{"n_kv_head": 3, "activation": "geglu", "norm_eps": 1e-06, "rope_fraction": 1.0, "init": "normal", "schedule": "wsd", "seq_len": 1024}
Each number is 500 + 50 x the weight over its row's rms, rounded and kept within 0 to 999. Layers, rows and columns count from 0. Numbers have three digits each. The size before them is the row's rms in percent of the matrix's.

# layer 4 MLP up, 256x96, rms 0.0884, rows 72-120, columns 0-95
101:479571497486441546521421440409445386458562479431445515535571456501431598410509486480507536468478515464600532541489515516522482476443439494553494466497480412469417543513472523452577470562489578517431473428466546533531575532540482463460556455505501527497431485451546524657459417489489488453
111:467385542625558430558519479500452527538616481564548488394505494589540504476585419531391534433499522504556513525433494482524527514495419526506465471519506448433533468510518455473496542401541480512460488463492444487477507440520601484487491488533417422526517509507419515513578367507512527544
101:570491487558501481550410531489499500485594506485510458474438536461546547575487504526495460449506458502456455325516546462515457519449423462523491434588463407423445546643483560476497534525506551514460508501490550545425444490592508480472446504538557436515480552539530484399524404559529549473
088:540491493515422473422429568590424436535367588446522537455519478522480563541495530524487460473492408485476490414590479526574498451457584498503544423480524556560436573443477548539434460540474528464458464477461450490565536490442420551488549546515513510547473427555591424575453487455480503478
110:527551560473555468548553443437373522445520525498475409469495528546577497385461572489523493451504539464455504405560441487459546448515457528552457489497437467521486517516513499481481559495560546519450495504569503412502484432371530526503438421539491492519442385393529564483551410563499460543
112:543416515528516510486463524526624483439487519546528533577499573352623573542520440596558478528473470489515489488538434446423503497498526523463532523556557434485489474512523451496528503405522538534517497489498588477548461528511570504532529571530412575415468513514572559558512498525616539572
092:561530477507460549532489570570392502540464494460496485543575435450515456449503627393532518490474546457460462506481504526601521351487517457462603577607574558445508442491510518551460542476492448503580436472511449569511544561489495534511480536481483469546441527483539529448536516466398482449
101:471456534543470450480467475484473502517514438467504497523415360497507591441482536585607538419492546498530594570512450595418460472481462480564543479419550546534487545473537469583491506405593563505553515506502505536537485428503582445415540436465499432528539518424517459459549484494417531497
100:540526546499564456583473493435540521469444474484572489413418613544602508476424491527459525409436453515460446487472508560461543504476417531482527556525493394536508512499437442489485538511412504583536501444454463467440548412464503497524486482550482532423572607461460482547479521428462435399
098:444527526480548427472429472471456540452577487413387564546481456426493493417534542484504521470466500506425512500505447472524442513476459448505498479537551576431565503482561508520429448524435459486525527492484484452566517464493501476506414451582506450502482476612421543627384612555426453513
094:567563406491476505413569511446434499507445500537445466396543536437547542526546463511532470435464521614570582571544423514496547609454469496519453494479538570493499485521512515541492532564500468508533499440457423393518514448578517522476491422437392542520420469433466539500439519570444478481
091:472500563481368534552472523529471594493556540451483512514421544573395500506512492624436514529506439477453491491492516450564538526539475463535433415537454488473479550497464470426476561645451541523464511530490394603436505559581419449557468526523502409472501476479443505452543475495507514501
109:523404507448533506467526501470466571547484384429516449481484459563546508451524542497551607552487482503401590558588498487567507494533459442580590452510401498538560498495468444437469528649471538424525564524643505540530495527498499518526478470534533448520516450508476515515532440451442494478
090:495509473457484567437420422578512398452488552423434443612428516480487541525432446554485523496576499454575446578591535507565414493443453543536471479380507568547532488468499493528581541418491578504556495538493550560509495451569494551547479546554450510467493459515531480532507396540518519483
102:455514579464442421534522527447541529416455524594506598500509472443470414513467502523513521500517448440494525462398428536566541572497564422524500560553490540513539498480498521501559470637602456508451417596563449496539385551540531452500504537504533529449466547398505518467526428478517482478
097:520404524511447470443566534464476521506485599539493580550495445501507537461488458486487506548483514468534441444426560601486467406549593587464513590400433473456560434464481574532530505562490509467519499534482489501596544567461560529507520503506455585403470423484528579609485543443455481535
095:458471493508530465602492509405583475535472460395436421581562517465584460458514476467556422523440478504527460497490471531538481448513518567510460573559546495491547473507520478526511470358428452535465565524486491544434510417425400500510491438493480500489427474540513551495619466555381539508
105:455488434506531509526463615537569502469518490366442591442473470495500504450564523502489471474498475439424482447496497604515553478485596421465455627577533503519549414506468500580448468561465501482477477502516502468400436546519508480567459550506453464433594496543514538571532536548412437526
098:515584516595468494552451413472507522460567553486444522595510446541567484574506577398476441534442472432525440478527452538462562431487486478513553527452513504515530542509508560503579438545405487458596411549453475557455538532477561585393459496551514544424496561518545485444510488444551460562
089:525621416578545490456471463482434478450471539510515449495526453574507536523472514436546493456541417557516531498420439440505497563506533503610450477466493467489487467569528489549591479501460501460565518555490437457490401488518499446366482574477355403551509554460477448543502517579503520458
095:478522506552502470500497518484480485580446520506426430526475447474502562612522504439511461482553550449471531460571433411513503537490489451514553495494564659473600443515473470517497464423453412509485523420482436512507470548504453435629513463551483442510575441366476473407513508565487522504
100:565524498519480523518419527489538486527501560429410559574481417558465478460492464582566564518520534445481567491565422537442402499460521545451459438508513464550422508475533580474536573470574554524505498496461575377443477512470484564466631488510503496496491596518567524524541471455420595490
100:486532450490562449470468483396466448580482463492462558498565495438600505450553509563546476477506493495508640547495433515506544498497540496480555563553436539478455454468577475491456454484545501474408432464421569451508398581491531410536432429527448529466464558452437485505578489394516529440
100:502498556595482547614470495434521535426498537513554566442467487478405497501499578511584512459522577552492493634482434461554510507450492500447511495445465499577474484546489532538540504520476488542464514511478603490427454502651420462453546454502467515563528484478428616482537562534596472516
101:539511542580464522453408498488480529469501432540499523518467546418596497515508481459443426416488478473513489452494574473566578487437479522539492538517494418560467437477504447522529530574472490490436618510421463485437457505397444436523496407645453601481502500437485493454580540560490543456
106:490472561476445570428546529482509566529432516490428551457432490505541492416419554520576477395524512605531529546441508411534414449445560538595533578526556567488448469518536544465495447486462486531453458525463388450557559573483551454506497505573501496466378477480508444491516455503436533457
113:517583583582442484517537471485472571510564588495520414510487488496518478530593519484615501603581462531496451498457560384450590524544444556471399397543536468404425487497468481494520522475418507569490488427488502552495524391489521482431567518503536474494544548542475477476493529495539527445
100:451537478515558443540514484555532462552428627423437467529352555454486539450526511482440447435514552523552462482494527451480601506492552457391467513478489539518496476520514523533498535523603459531537561536581524503491513523550519475546498547601511497479565628621487532477483583483468434502
095:449562472505437406533463462557474471569493498520475485600470541479512529611504514405489509465556407555543501463494497487535508371584459485464473450417475568534488486499585391505544517525416498497490582543498549574378487417538535510475492434391534432545493544502446536475494471533473506483
100:395479472462521444495522443475523558467480525538540493445502501457580453565524508581561565492523379477350490463542500537497487486450475505430564487444473415552544487497500494520491505493518614530488375532550592411544483511558513430471518499443407536500533438589590487461477539459452516481
096:408541443513421546579468496487481461522524460436452452436565465437561502467546469497544515452410563479462550461536491613493552474510525501485526473506563462515436538419312481464525531512527510470434567508481517453446538498487432524470431555520560525604502454476438491507485586447404533549
105:341488499586536473390469468512543459508438546511517499509466560556469453436512526596471501557529531582433434550450376552513485511551487481527477582527528485504538518558499505452520506484484487647568486505509515500506584383483451513464477456527477411459599496443443459453467544507488489528
117:467574523558473587460500467549588434527445528439553464509554469506468465470451492498553546534429492446530519585535615589408591502488541457481480473462556486487518454528427447487620461463537509600534521551522471495545446480600572494486502533537478508514436501475570388523563503491547467602
095:439585480456532478440536462506508449506589506552540525501409422530420515448493543476504421468500458451485459519600542525562471565531549487447404499443542565532476514585494480543524435400520500509459479474464424471427527470553405475473432530560545493589526410547377512489453436452548537467
107:584547576459493478554445501460660455503508477517547473449537522458523479460508568467544494432521579638531441503574531454476453590485491461453480555558547545458526506510516502516468455494519465569485424533394550530526543389414519464509555456438498463476510514569436543490534465482465495382
099:510480471420571455517504467485574593451440499504560598493523541532458514458475456464477451529479412506525383443423514561504475492498529542444501579543471345469582494514471511542512510464479433567470404468539501577508411438449413540518493493552542499515437538540531523515531474568470379533
096:470444576452459533612503482522511514541548488457575453559508477495512429508423555529625566513588563511497487471517547452552591432697533406584571536496457458486530499531485501565503488538440523512484536510463519536541529549482522539440483476489453593473455556454523475543465549447525461515
106:559486531427484501546588459465524422479526604482500543453490530517505495572553549526579501456495552594474538422438494463506475461509478580488515583471463478472505504475504382470443460574487504516513479502457381432598416462461502466567485488600446593470502523412522497419478588452512560443
112:565498533534534529469468515471455539449577508495549533580552516447481452575528513498542491582571512596518438525430485484512538536488478505477594557457489504460519469415478380540524572579495543579538568423542465616410386500548547468497496526470521492574504496528493590553398488522511566443
117:424435545519521521504470446550541466507487456509494505504474461536565500492502610495473445492513577533561502511584399480439457448562564542465524603502481490567522488545578389519495456534421491466555606531499493586436474535455449482549540462500394366439533514617555493535502486525454496533
109:494497548381492386482624441504440589523498512542579516534436440458502465469456541487541412494538557563411495499479559430444488583448482537455416568507446546506546494552529491482381539519486616487486496503501484570556585392569479522528422488460494529507506522527483456538467493468483506521
095:444521550421545446495582465557569519466451514449563560475457517546476505394505549479504454442460549428499521385490599540545453546478531529384522436452504623499572461479458542517466496523503411465517499431480496571503571484569525500612514527480484491450547495591490449559436523462527567472
103:524532443537493449519475530532451489490585436538468465565468489522430563523488509445480507581464495501600559452444587487451478528466530529604568430479511417452500560512496525482616469556521422551492531439481505581474383482551533501476521590495432412501450472390430500528435470538533587539
096:540456429578488411527480400497584485453448560508527552530544508558349458444500496568552505565579498586481505477428517525587437447552451507474489459494461424530489439462400561473518488518456466572442506563528486525487441424465483530545559589519448511501529480473430449534511537517532451410
101:373460508374454515463503556549491490566647484551471524501517516437516545423512428470498529466504519536419489556511503514450522503481460450531517538553509529463544460414470539433485558460497616562412498523383469505468620416504440506475518430560492502555487454455514493503423507501473491427
090:468465553477413498420532512481425380424498472505451556548548472493502527510434554534490548477442538430590512534526539437567456515443512409465438502487541420472546460533560607478493467486536519477569407476517538480501553507478554507453454432436519478550421536483537487397560369524486569449
129:536526572575496499548579421509458431644607498465510469537528491505411534487461486515463427510576598545483457515416478487534499558466536478478502477478536499425487456545568552511528449476500542442521533429520471521512519524521560528508479476453602514503495533505564383602377534532460597534
100:515567475525458501407519384443550487466545374507507559423588475400482509468526468524477573551467453511505568492499399445548501464494463513431449484533542502472584533544463511541470459412454471538549463527492422548482503566496471403526383447455529490440517593469498600485537535492477538450
100:516591464459517421521545442431381511347526517532487472546495529500438457570539448483505501526448479393443526453570553473427537529373505517477547444432567470468404528479546542405558512490464521546484447545579512472526568507491478535524421494522507496517550477477475444551548429547462556498
# layer 4 MLP down (transposed), 256x96, rms 0.0836, rows 72-119, columns 0-95
104:546533515458444473571533537473493476531525518462495425523531419560501450529446617496486514534487390474512606488547513524517579532534389558522446439543486583553500505544533498550448566499610508443449493510529589465436413488500495590466546436529502503556447435477525604516447456536421515576
110:493472552461527511550542486492378439445587440496465500442517436440527545430498553552480611534530477531467540480531464514376516539529480443458464517522600466588472467440582575524528597476464454509398521452479505532403567524530485551484531533445430534606478504461440574552515464528514512496
101:567541525491469564505511494511584483417585475495498437514416450555443518534476513510473510507529564543514586529529565431495591447548574502561472501520495507436542519514561527588542524436455410475474537554459573567487485424616508601493453440564535650514497514565482510415555502461492473495
091:554529465561616523553509459479519516449494409485550401566452427483536524441508506532465443542437654478600492481410529484481422535501477536522504409532441511461508564515484455441501474529573459494520488494510549564498554494533489454456473463517440455474445598547498445513506613538598514420
112:552481487517401456517519526462630605537560413444497528607519484557491616430474473580416559530523561432492525427529410480473570536495481533586462455539522430489536519498441460494497437634503488474449498428438482429555479505499567465502498501512493525445499444489509465496477523492573445479
117:408480478467561469475488454487430522432421512502546524554528613421530525501459581552482479538488521440523481528542471473583389412489471490512500447478469463507521418512536476470468538562528533619495474486499538476478548451533580426537392472544467539450520457541639512526473422617540458490
095:487480479546487358466465538566521516542562576475424517510473563476511646500486476444464556474522531512463557536535507502534442474533516633475474502521535461515504528478532432489520414489440444447507420551516522602520550499500487575511391516551441522483576498578621507564466444520463419500
103:469579487569523553477535495457409498477640482470570442560438516462534532468483434531552508521495494481511525498459611495538478416568538584587494473497493511490426482534415522508577427389526456425567480516541489501369479524443443540445516564497517499423578521504433447460551485469468481458
100:567416509584456452566584453501491465493475521506508442472530476582492535543525436490537520476405451501497474486460415560497521553509470490535583490456503538557491617479420556462467493544503360399517488492542492415464515414513412572477446557478513528483501473457578498543596431546407465496
104:469504491528503549434458525493550540513650482548516515545558575506452531503481503537553535571501660473439523580497545651538514477443447474427537488472489398541487461489456539547555475494468566451503590580500523469555566527491489426571454489398578536517461544543535488503501524521539519508
097:415553442499571499507569528482501450478520454480624491592527553531531515488531560497501485422547458532545531522483539511504579487515481501428402492533513490407479509456487466537430446544526545509519473587582460602568533485492430490393528599546514535401534548571564594439521452538560465476
092:532612453431495525416572473597517381433425461563488471434465566486516538546475574520500418502414547573529504500504495523497530458480470500544502557526504463501522533431457436551535448480566516540569493494592496368498497531488485464489585508478445526555418596548485472602484420476491501510
114:539411472460488477476526629488481508609450588533494454494491471492389544623498497485443472541447482467456575498524490511449506518464539521508489484430438487436570425458437455473474372521414564419519393493543510471506546449470542449507446552470520508478478505448428484479531525483410445421
090:510468567613544473578447526404495448535502507617583478500501492498537368528386497475540455484509560498420465439462559539420577494456495524464558469602487442468486556537578645568438503532546451492460489460514538502544491475491467468486513472497490497585459506481526541470404513500489458496
106:343550516566475443604498534530511567523535509562454517549464528538490549488508451489557524401612474427528469495562482477499626465468586576536448566409488496525530536397507483538537511555508424516536563465409507480540428482542506468503520456535495448434430558481528490576478538482469502523
097:485448511445531449470498488588547455556409598513557526446490471473464523470487549518508551491556489486660556427491488492559516467555529481483562518454421461533484434598469518411480551552444436407370454500609495410506478505483538499556529520526497474529508523467573554424480473513495476579
106:435549460538529487445518459530545492547610525505404605512478470529501537477466441476495468492389519470438520520499502497512506520517494620460497523614425477475481520488507563595578520496524461448581507577503550642494537470505550612504579506543466519519544516502396531450499528555607483489
104:417518454498557489520512524442495405528409534516579523520441443509437482458550426524515494524550481596429505590521488488521426628457519462496478561534502460484518485581575441567454548532409483532464472525541429519480417477485401532503520512466511484415582472613419570471569529511504544473
099:472485528436533586432499412484554501531520566512461429480469493567535423438480587495522511566449410543460604533475524474532502564563471571525579424498523419495549532491489378558524503468492480464546466449560439502519396474486505447485556538418469505568550480520419498463514561543547536382
086:525556526491407514540479549514549569513535499455508487486514496614450504562495490528524469566505558550516454636493601495463510463468518518470485478499479625498535635408569494439481575455527551536490530442577553464514511443507483612537527474459635521482492565485511518424418507483554531478
100:553511433438545470502542567477487476454495512578533547525517508488423489524489460492561567578547485589537551541580563513520490553508416543576547565544517450598573467472581477530569469533520456507493484583484519462409572452540532521531693447424506480472523493565472509452515523490448432534
099:480498471563431567488478504442543480485456513515471592503547373476534469508546428460518512541456414566523463545490395553450568524463523450534541636441538564494536505524441437377428497583542536509508528527508480514471514468425418541489534518515511494542515525496560515575597486537535483631
098:495477472526506447498461543459596448540453556554534468518440498485551584530486464499510485412487428606488517551480542513480483442459499482580513648562424537465466516447437482456436486458489498419461569475484454454494358522433479566588394443532544505498492418454523518606498527504527515481
103:620433529525440518495501450497550574389534478447497481469574616466490566405455486555545499501412570543518440525431503496505518509441533485528486566453545514564548573555493470424484463462485418531458492470437541490473533490465477523388525461512439460549522583487527515503465554496593637495
106:570575441444507469549440513465461570484473509418454433463460479595384451495544426448536502557600420413467552558427445476495569561515539521370515484490543483501483494439416489487570518600471540497475510449538528485529473495470483514534527507450566456583496544502444595427484469549528532518
108:495511512524486496502463494571511510560505426469465527368558451489578436523414486579431474466507458594443463491489550539548577499537452535483527496501500435524533520465463514385489565539456546464463611510533516489490589454528480510440423510462457464535496464387437398446462505494400509618
112:588518499522455506516489542377448511469571397436436468595453437565439499559471379443505561497537456469543442466532488494436532492481528510465500550462479522554462521581473523512574502446484411510441564518473464483504465557541531509433470467548488520534529459453427444464555622501383431454
098:526543452470516545559431450517560531453492544570504506510483536525515502617522512396456472509428446568558512506402507453496425509419542509552531485435431563429542406553437491555538510515536487427565414419567574512474499535518594493507445567469500534521502509435541463555595526486385517499
099:505504491574547502454447547482530567517360449407560498485492426555404469525498541464500475518538599556523405510448519599493521467426536410573508554502470545537457610521437466550607486523476474487494505496434533513490545453502481451512496485517498491571552529371491476579425468501480458433
099:494435496476483459468404472506547437447454492476429545551555549522461484550576574480491470440634465447524641509582536480465508541336511439553473546567527509503470441512570566522514514532468457505553583617463528483484514529424523452478484525503444523469507565587445509485486480536528499492
099:543542497457489470466499523480554528540512479433527543512470600473473571474551446492551475532488578477507501476483517395565301495393604484436489581554435392481403466552458448507501466552506497453563446515470588423532549499441506470551512459452542496488493511490482496484448459504461577501
107:454510488538491441441449532446437507464542501471465419443567462568503424469482506442590538496498532527459502480523512521412465454475507569478475515460591547411502435444515504525484445482498522613441579537471559524543613545575382478408496466429467491494472539504483479532482465372560396507
114:491558468471514626421471412432507480468478487457433524543585515502531387529491608498487571518479448457515383509534533507539524572553564541552523511460501544475508467506490485382443612538443508576487438531439562478524481528539559443508511476578547575538450486499574506483505548533452584455
102:602449506534425438581559600414467472443508498516552504451501523502560538464492502518502539495649523466470475531550466472532490545434524438483493565444586502530477503463525476489521440441562541541410545529480398447519503518534476491565519502542420504526461499492526499521382568445405565623
103:496516438471485499558466556532587586531448403535477451482534455527565538476554508524477574506570498488521476491461553510507514518409482522453525465600512564466513480512505489474537477481488519473507470472578527558639561402497552492399654446476454411563556470565501504486425437463453433566
102:524481440442548520489441442473425501456480525515486553363517486488464510543435510454533544564392434445433449433539509430537394455508543438510482505550504475481550407534578423529552544517483452494588593438572490476527513432492561523488458588445514457499510442477528546506447390440437483507
098:430425539473563536465575553572520533469459481579427485521486502454541455442541556498508540477504479510531548508478547398520605518489548442416424533430513545480537610567475483477486595477529544463458516545538511488513402532371563507587491451454453503476456463511450507425587534433531581480
104:583466545511502572484380517476492473534522442436483557490513480591563436509520507482547397430492547495545590462514520481528433592603495509504477434539585503600370537494430486473456468519560516505516597477429436465508483479423464528546454497552555439532444508507470549488555520427465498430
100:557445432522534532506465521466488476432482559516535560596532451498474472531463515510447529551475523482451590455478452470458438514462565471503478472518496455415448343498537611508517395532400525538559442516551451537463464528548460419486410472426478507515578474506451536632451442511555499489
114:535433527514504447544418524505440537459544509506519449468574441518534497593529614523547514446578495443546454409513462449552440444507494463568505557582504488529440502562539434553564472461561522498479497540492487573485560470493413473573599485554498456614470512565505563429532511593396463516
110:480454441524476475502474538567485461438513492443545442445533439505490512478561470531570637581542590474464510559443529475504496577570469507487428470525545502452397461571507471467446467540503430413557470597451517512530512476471478662510400505502532418444497521540446539495588520510552487547
096:471547530498541497556569469505498516467552514473500582487496498488510426619546506367473485538424435456426521499625552534507505477542433405515514474508453494586463435566508504449477556516470507414484416495525476552480504372524466397512473503569543514548416503532520537542480455491481619561
098:525487577581497518522486491515456518463608532513396601493427440482491498499572510375499545541499442556502552376516482504518453544429541525521586582609482456524519494655533530471500433548429530517437523536512464534510521453494510534489538598468438479558483478476467440432477464515481473468
096:533526550460456502588513508550449523516495399447501471517501498517539443451478482568466432560378451522586531573477516460523546560542474412497527451448570524544439629427471399562480584469586495441446581473502459537515474467428553586503569537550482535473538463463472510536538516548574498526
106:424615522443554500509459533423490376545537494514529470492482477507417518435551540577517474513435501490435501485446621452516465491590480562482541479493481474510555459455437514607603453528392407465522430472478507560517453451471545507470465576523421500446467410500481527447479500576506462529
093:499494517555545499520516442472504518519501554494508572521561524563535558500510561542544480436499363490402459532427602473537639513487453504534504426487511587500505485502399499525400475558488523471472462454493521518503444449549486446613513548525508549545557505438508502479453661553446552448
125:571525499561501585568501462477522436595472499490522565452416531494508483493607522510423423470536490490379472510441469475575430450463546479493490536532472540479487475480538454510530508458517488471506544402539532565563496508478588510493525496407591471403479463564545355597441456449439512493
096:625453524518411499510470487508501460547482521368522474471421478482480478493515556525596545478415559503471520489550535514534500512494444508420543472510567614470568509572429451444559567497456489539516453459559385521511478468475565475522463537447479525485470457538483473543474511491324559579
# layer 4 MLP gate, 256x96, rms 0.0882, rows 73-120, columns 0-95
103:466516496488478421539603422446538483481535415518490486480509431623478431480512412570528526502443416561535505505507605452614507581520442539537474531499402447492491539619458474487525551519543412531510458505500548541492523466554522479492463492515509473494503420415536373501459442432519506455
102:543453589454499498542478513416539504463608528492512472590508493570445501391507481580590448594424472523483533518565560529456549465511406564508503490459502525497519522435503459501518536454529463570438464552413454541522375446468511386439540442448497475494550503470526561498517599451494435482
097:412456541431490624544451432536503508602463526505487506594517495489428579525440478569467470517439479530474463587538474521569489531401469477531533473569582490493592465472573590467513533457560433560511506391470500475447539513478480480489394498524498466535484373468453509551532511501429483550
099:552480514510460537560413547410576575527522442540529511549531492511368582468500475549454547624398499546396554522414504550604518515529474491510566516511518405501495570494461444555542534525523487427445515492514454570474470606520442496517483548521463525509504459499506486555435602500539462532
101:569443487508438490517516542448480552536577409557567521495476491519514527557463404559558413527486493568525620463506535476473473528466506554529461536440479575535482538533514423510543392509459584588458463564462439416488480493575437477528487480492487563436638563550482529461580491503553443463
093:381519593474560487528461556507592566508478514544553483466563479598474429555539452560432551468481521447541454457491493386463519570529443460432472529507523522455495537561476539492475504477444425551493557499505459431435484533618525423535557482521578502476510525412491512465501494490662475494
095:495555578525594613609474474514525469510543554462455561406501471555518536503510463449538463460521533515353582444509457555454463531590562470571493478498466513505512509524426455458473582520455437542508443435507589425445448496561452442482517520450487558471550484512510418429510495473543404489
099:495543480559452590465541486474540449547489603486533462488539455436516502490489430476516453516463587527506496555428461476521496502503436558443407588467426477544619517474572408404524463460574481524508592455411476520440467522610407502472442512501496539502488401544578520510458547505511568470
112:433520431474463468462458523532463413485480529514457449558516544504548395545432476473523482507539500512507564445441508425504505520571509536585464388456463569439457580536438482436473492455495442468470490488499492466418510515593455648516424483543454430517497444551468500569431467375451542456
104:554481450535519447440477560432549479558453488513466569524422414453504553555483443606512522499519481507491478596532475540511484538450476528440426586419447458567495532530468497551540464451563465507532467557454583509390374554487425594501461497567464583544470462487549577450537497538453448509
094:584424442526448491444476486572453465510423465601413504465502482534474466532487554484481399460534546415519506516555457514473455480432555486548511451489510440575487530488458550579473487521420533472459374517520495438465546555449585487563492603499488513407385524497449505528501440425461412544
106:616564560493384491579501496532501447490511514557481472475464527507465489520398437485510455401451447522515506442566614474513477509546493616559400477434490510508482576459445501431509487525449440535433498474514507464439489523463483558496485502478455573392428561497521477548607548485426575503
092:543551522500548450486423555477451447569474538603509525503477540486487508483486485556480515505507565451372457477449436564502549584499468545435520502540411455518464448500572501512452532592495427567501523518589493486569460505514413557489479576515499516620486430409550507543363578487473538469
094:471587483516510561511524575464517424538526619463466421519534447451462458511489400465604487441493507454519447500498462435505488451471514571498514437369450500481564503452450499501511476440622434529464544447427581467388447496522487481469511445507540383541526439531503520488535501488506392506
090:479515528529577548496449460458413525531566539494494462428597570476436593386520446516524546471554519546396497569504439470483464562474516498480524468471474546521634548446495595580468517567484503488526437447463489496543450483535503487541545457569523570399502516491461533550505531404483515380
098:515479451493458558457427527493523528549533503484423508466537513449505485544525520380562400562473536514379520463390474536524561469578566555400531565403452477515461521560506407477528477552545482501444518545541502578450453582415463546555482609539454457465528519490552481499442561517479478459
095:556484510533502501521536485511473487494598445459468521568516512489460525458495608354449512473498508383514517542497511443510529474530494581612573536448476482579487599453448440448509452537582553476536429516560524492551537561474482473521514501530573514498399503407572497580461457564487386502
102:488523462453542441459504535497499490466446486488387489471460552495396485423456501484460521431496556486422556506530564480398577523499529456563561529550431403445543543426553470441495583556555497437537451541466511581453476485460440439586556562501576520586468471477443511471449490515500543376
094:485588447560526500420510536561498492586470530542462554514443519630504410506494503477431441465519600474513450499484370484478459582432574526463466558497495579511502422545509523485444447482441489477483528492601515439531519487500465536533421562577520564433552529550473433435452587523484440462
106:541555528484526440514568432479507493605466565383483478456522482517474534543455490442496522504507600563492523507475528460435575504355499487447564552502473521506505511455530534471552504545438545498483459541491418581464438579631579555426525596499526570519390444542481452536503474486460528529
107:505497468557454496522532406428416477420505450609489527503570428525433459472451455584524458525481526535475517501426461551451494569480549456469462591593541527498524568495449413384524419501532583479528562488467496556620573489482528510493446448549570565460503525543596504501484540508531449509
108:567426555409369472504564482467538491530553477514530465545458479448494530499493496560538474523444455513457502553452496486400530489453482495504392531420519530478464544471587494506516540451414495549388505523496438463590513494425586427524440489495419524409451470495589525502502600390462497478
105:537587585482506429499531407509528430409547553558410427521561513443481493518467477427565447445478485520532474483513559526426561545521531493572447447508448483475618520474483483543542563429487487534492482481486520452567598473465551488471481479523545526416475501420577484555523423483415514364
108:414564470467460492553446491515460585398473557554507483511413498499534550506524514519501484467404473571484527504498572585615442486459559525572552477381402567549521537542530418505448516437418508431554468429485442561520463529528496532503459403508549475450529567448466559506479571495499447523
107:465532538549377493497462424465483451473526501576554423493554427570471393496406464473561425449532463513411478518430536450476553543489524471571502397570428466574498510568516524480491543453555546503472489514522524529499566506496548464493572498489512411442484491581515399396508493388494496484
115:490578468442473494584465496389448537451525439478498509612483496476484471516394486434483468476525599538459523413516522485487505575392478500510421512531497461521483551537525497481540431355485565429503469479478453432528520487495473486527483422516545558548492487515456415530551448516359537406
104:498514527541504519472563499440501525546520467495461520583488507385461547476473475459480516479421519486444517444586471553508502445511516535432471594527468451549556550367549470455472436356424519522478573574455406453551471524483374478547460426510520584434538465452468554453498555466494521524
094:508553568490483522472454476521428598411426497523577405453459458539555517368444541570469498500466462563455528530473521518498477629446497478464504419539489515547532506515562540523527439556457569520580483487558498613534443498462476491516495451516528584458479414519475567432452520591591497497
104:490527577433508489611477388537505507526456500508569487488462452490492517529482454573567472509586455500498485535481483582493442540542526508470559580497535395538612592600463494477559528517503559634463440419506514527552497524530581428488441402561569465557524495499556469546509503472508539452
092:465498488522435429491520467485496458513503564496482482640379513506493466483518410514482529454553514583525580420407545440465501533482497470547456535493464556414496482535444378536425501513446519417450456566478564553517493401535572454569459568558541501450580474466516528504423544458442515467
095:556432565465525464392536530408625541485446459557589501529445464501510480508474496444520520471458467474477487458493470458488623461452528446547547550457535418516497547431508464556468453509488445575409533536346551544571445460508428531492491577589493545526516536484561495558542495473510512448
124:546564485549441446516484423548481513475527565505556479489466451483509484421418457482459453449418510425478524452600483553485520574488440419455525451423434462542431543516518472519653493506520562506498561482471463559521550424604518557469447413526523475578574498453459465513528570424506423485
105:505473554577559522521411422509429470564597481518474429515491441484464522400482520491529532408541581522469498500458503456530473572518441509542434483464525523511490543451510559479515420452500472580349561514434533478500593431424514488496500409463503547524535524485448532479365500404543530530
100:507467408484402497477421520501618577531542490511463437459528516441506532492478534530538503443555544581565513506501509491512401481555472393523485505449473473546486526531599426440522581493480611518426464500472552552526499472452527528447498405478467516482460481459353490576430549484482398496
103:433622553461473412514532476524522508504508577517527554596533611521487569439453525605505407495435470571463496547424501432565550516542489501535507528506549534536532489487554595523548595540518484533416509456469487477452434518505473529503513505542483491473573457476520401422610552463552508417
102:497479607456513530532531506499519462386429540524534505596525571533524528459448496478505422522474443527514484513547568399545492466518445506602544567513429472509536530526545545608600542507568531528525544485507566483504502554504538415515604430537500536456551555612503484616530489508525404491
104:494500468525437517530448495473428589607559492494469479479423309523436488566410411502532573566502472477406538511570563480494424547445491423487541500504467549511550554572469544502581409461579530509462470556504477512510558442516464523523489406458486539457467506500523470555563483515500484519
101:461568601443450448451452415479514544485459538481618533477440578472464511489439542536494477463454519559525562465550421456441460568473545569442446593433472477434432543491507462473532538558505572530473484449469539517510472526546555462591520590427533555440431500555463599487513499459518524405
089:520510588527481574425450416497551429548482435476485534460532501515432610452482469453523557527518579497499505528439506483454439529456565592493386571409469505565543563522489397498540448504440519531466481427511480466458511443533518572443473461440439549491443487470454456507417536416610460497
107:546563502534383445522483445487448517381517444428433527451545528475473534552489513448529516482537613460449554434501473486425473559481503483515477486541456574454397590471426549555539543474521442417452506563548540503485489465536499661516516465550518500445521536570450493502526454522413566477
100:491490460485490504505465566545443452539579426514478495447480592476545599425472428543440494438461500558490555510508532569435493504579496574559499503492504489586498511533452453478466587443489590380500504584464580429525477626469540515519559517543625537450448486468498504548487465505558538423
095:524491398610463449506429535466448496440533450501479559418533500565504495508452375498450488506549579578445542457425557379523486518482490579559490603493498501531513562528557435519548419533531476550481504536427419537462492392518542541489498558530441538544517532450482514456550514577479563546
100:508544527516523563451458544580518508476551520523473520568500495460450495474526500452476516494445438486431590563430497499520518529484465552478459506423576545501524535559427425449510504548510395587483512549539493504537500571525586470508471465638492597496644509540520566601459579552490493609
093:450548488472372460513513403467516418395488414421473503442426455452473521520467569554481515526504571490532510443629513508491563495523475507520541440422493452472473531441530470505572494525416496457571524528452471526485427464594505380437465523527445368457495508454546519520498533470516446490
092:577501476568481468456481493518512466506480540508385476558477426440488408418585419520527600511435595504474516587531504428534571460478584469541526511495490615568473461483570446498537542456552487417559519543522531555584544473454529502492486475473461454491569523539626520453423514452462489468
082:511500515540396503470432468458494494480416511494470517498494587460494509508434432548506480449441438533497497540453526322527420541449475599544429546434543480522532659519519502482560446497509475521481437523431513541589496438499454553504516457469470509473542484479563496459595399585513491477
106:500554466508479544578400454487375554518505477533502434594525488513468487512401555498510442549452447508503561479521469492565519546462504546522561496496547512447479504527472532540544490487535609470497488469484556393454580582513453480487496495485592472558539326486419463441425424525531435533
101:415582510548482437460487525546418483452511478528464483431508517577447511490500555437606441531492444464453519583505543399468527567560464564477478477454542547559501555479442493525560495470558416579572516515490501553480529397486493583460451407471514497434625516511445470442546566492570468559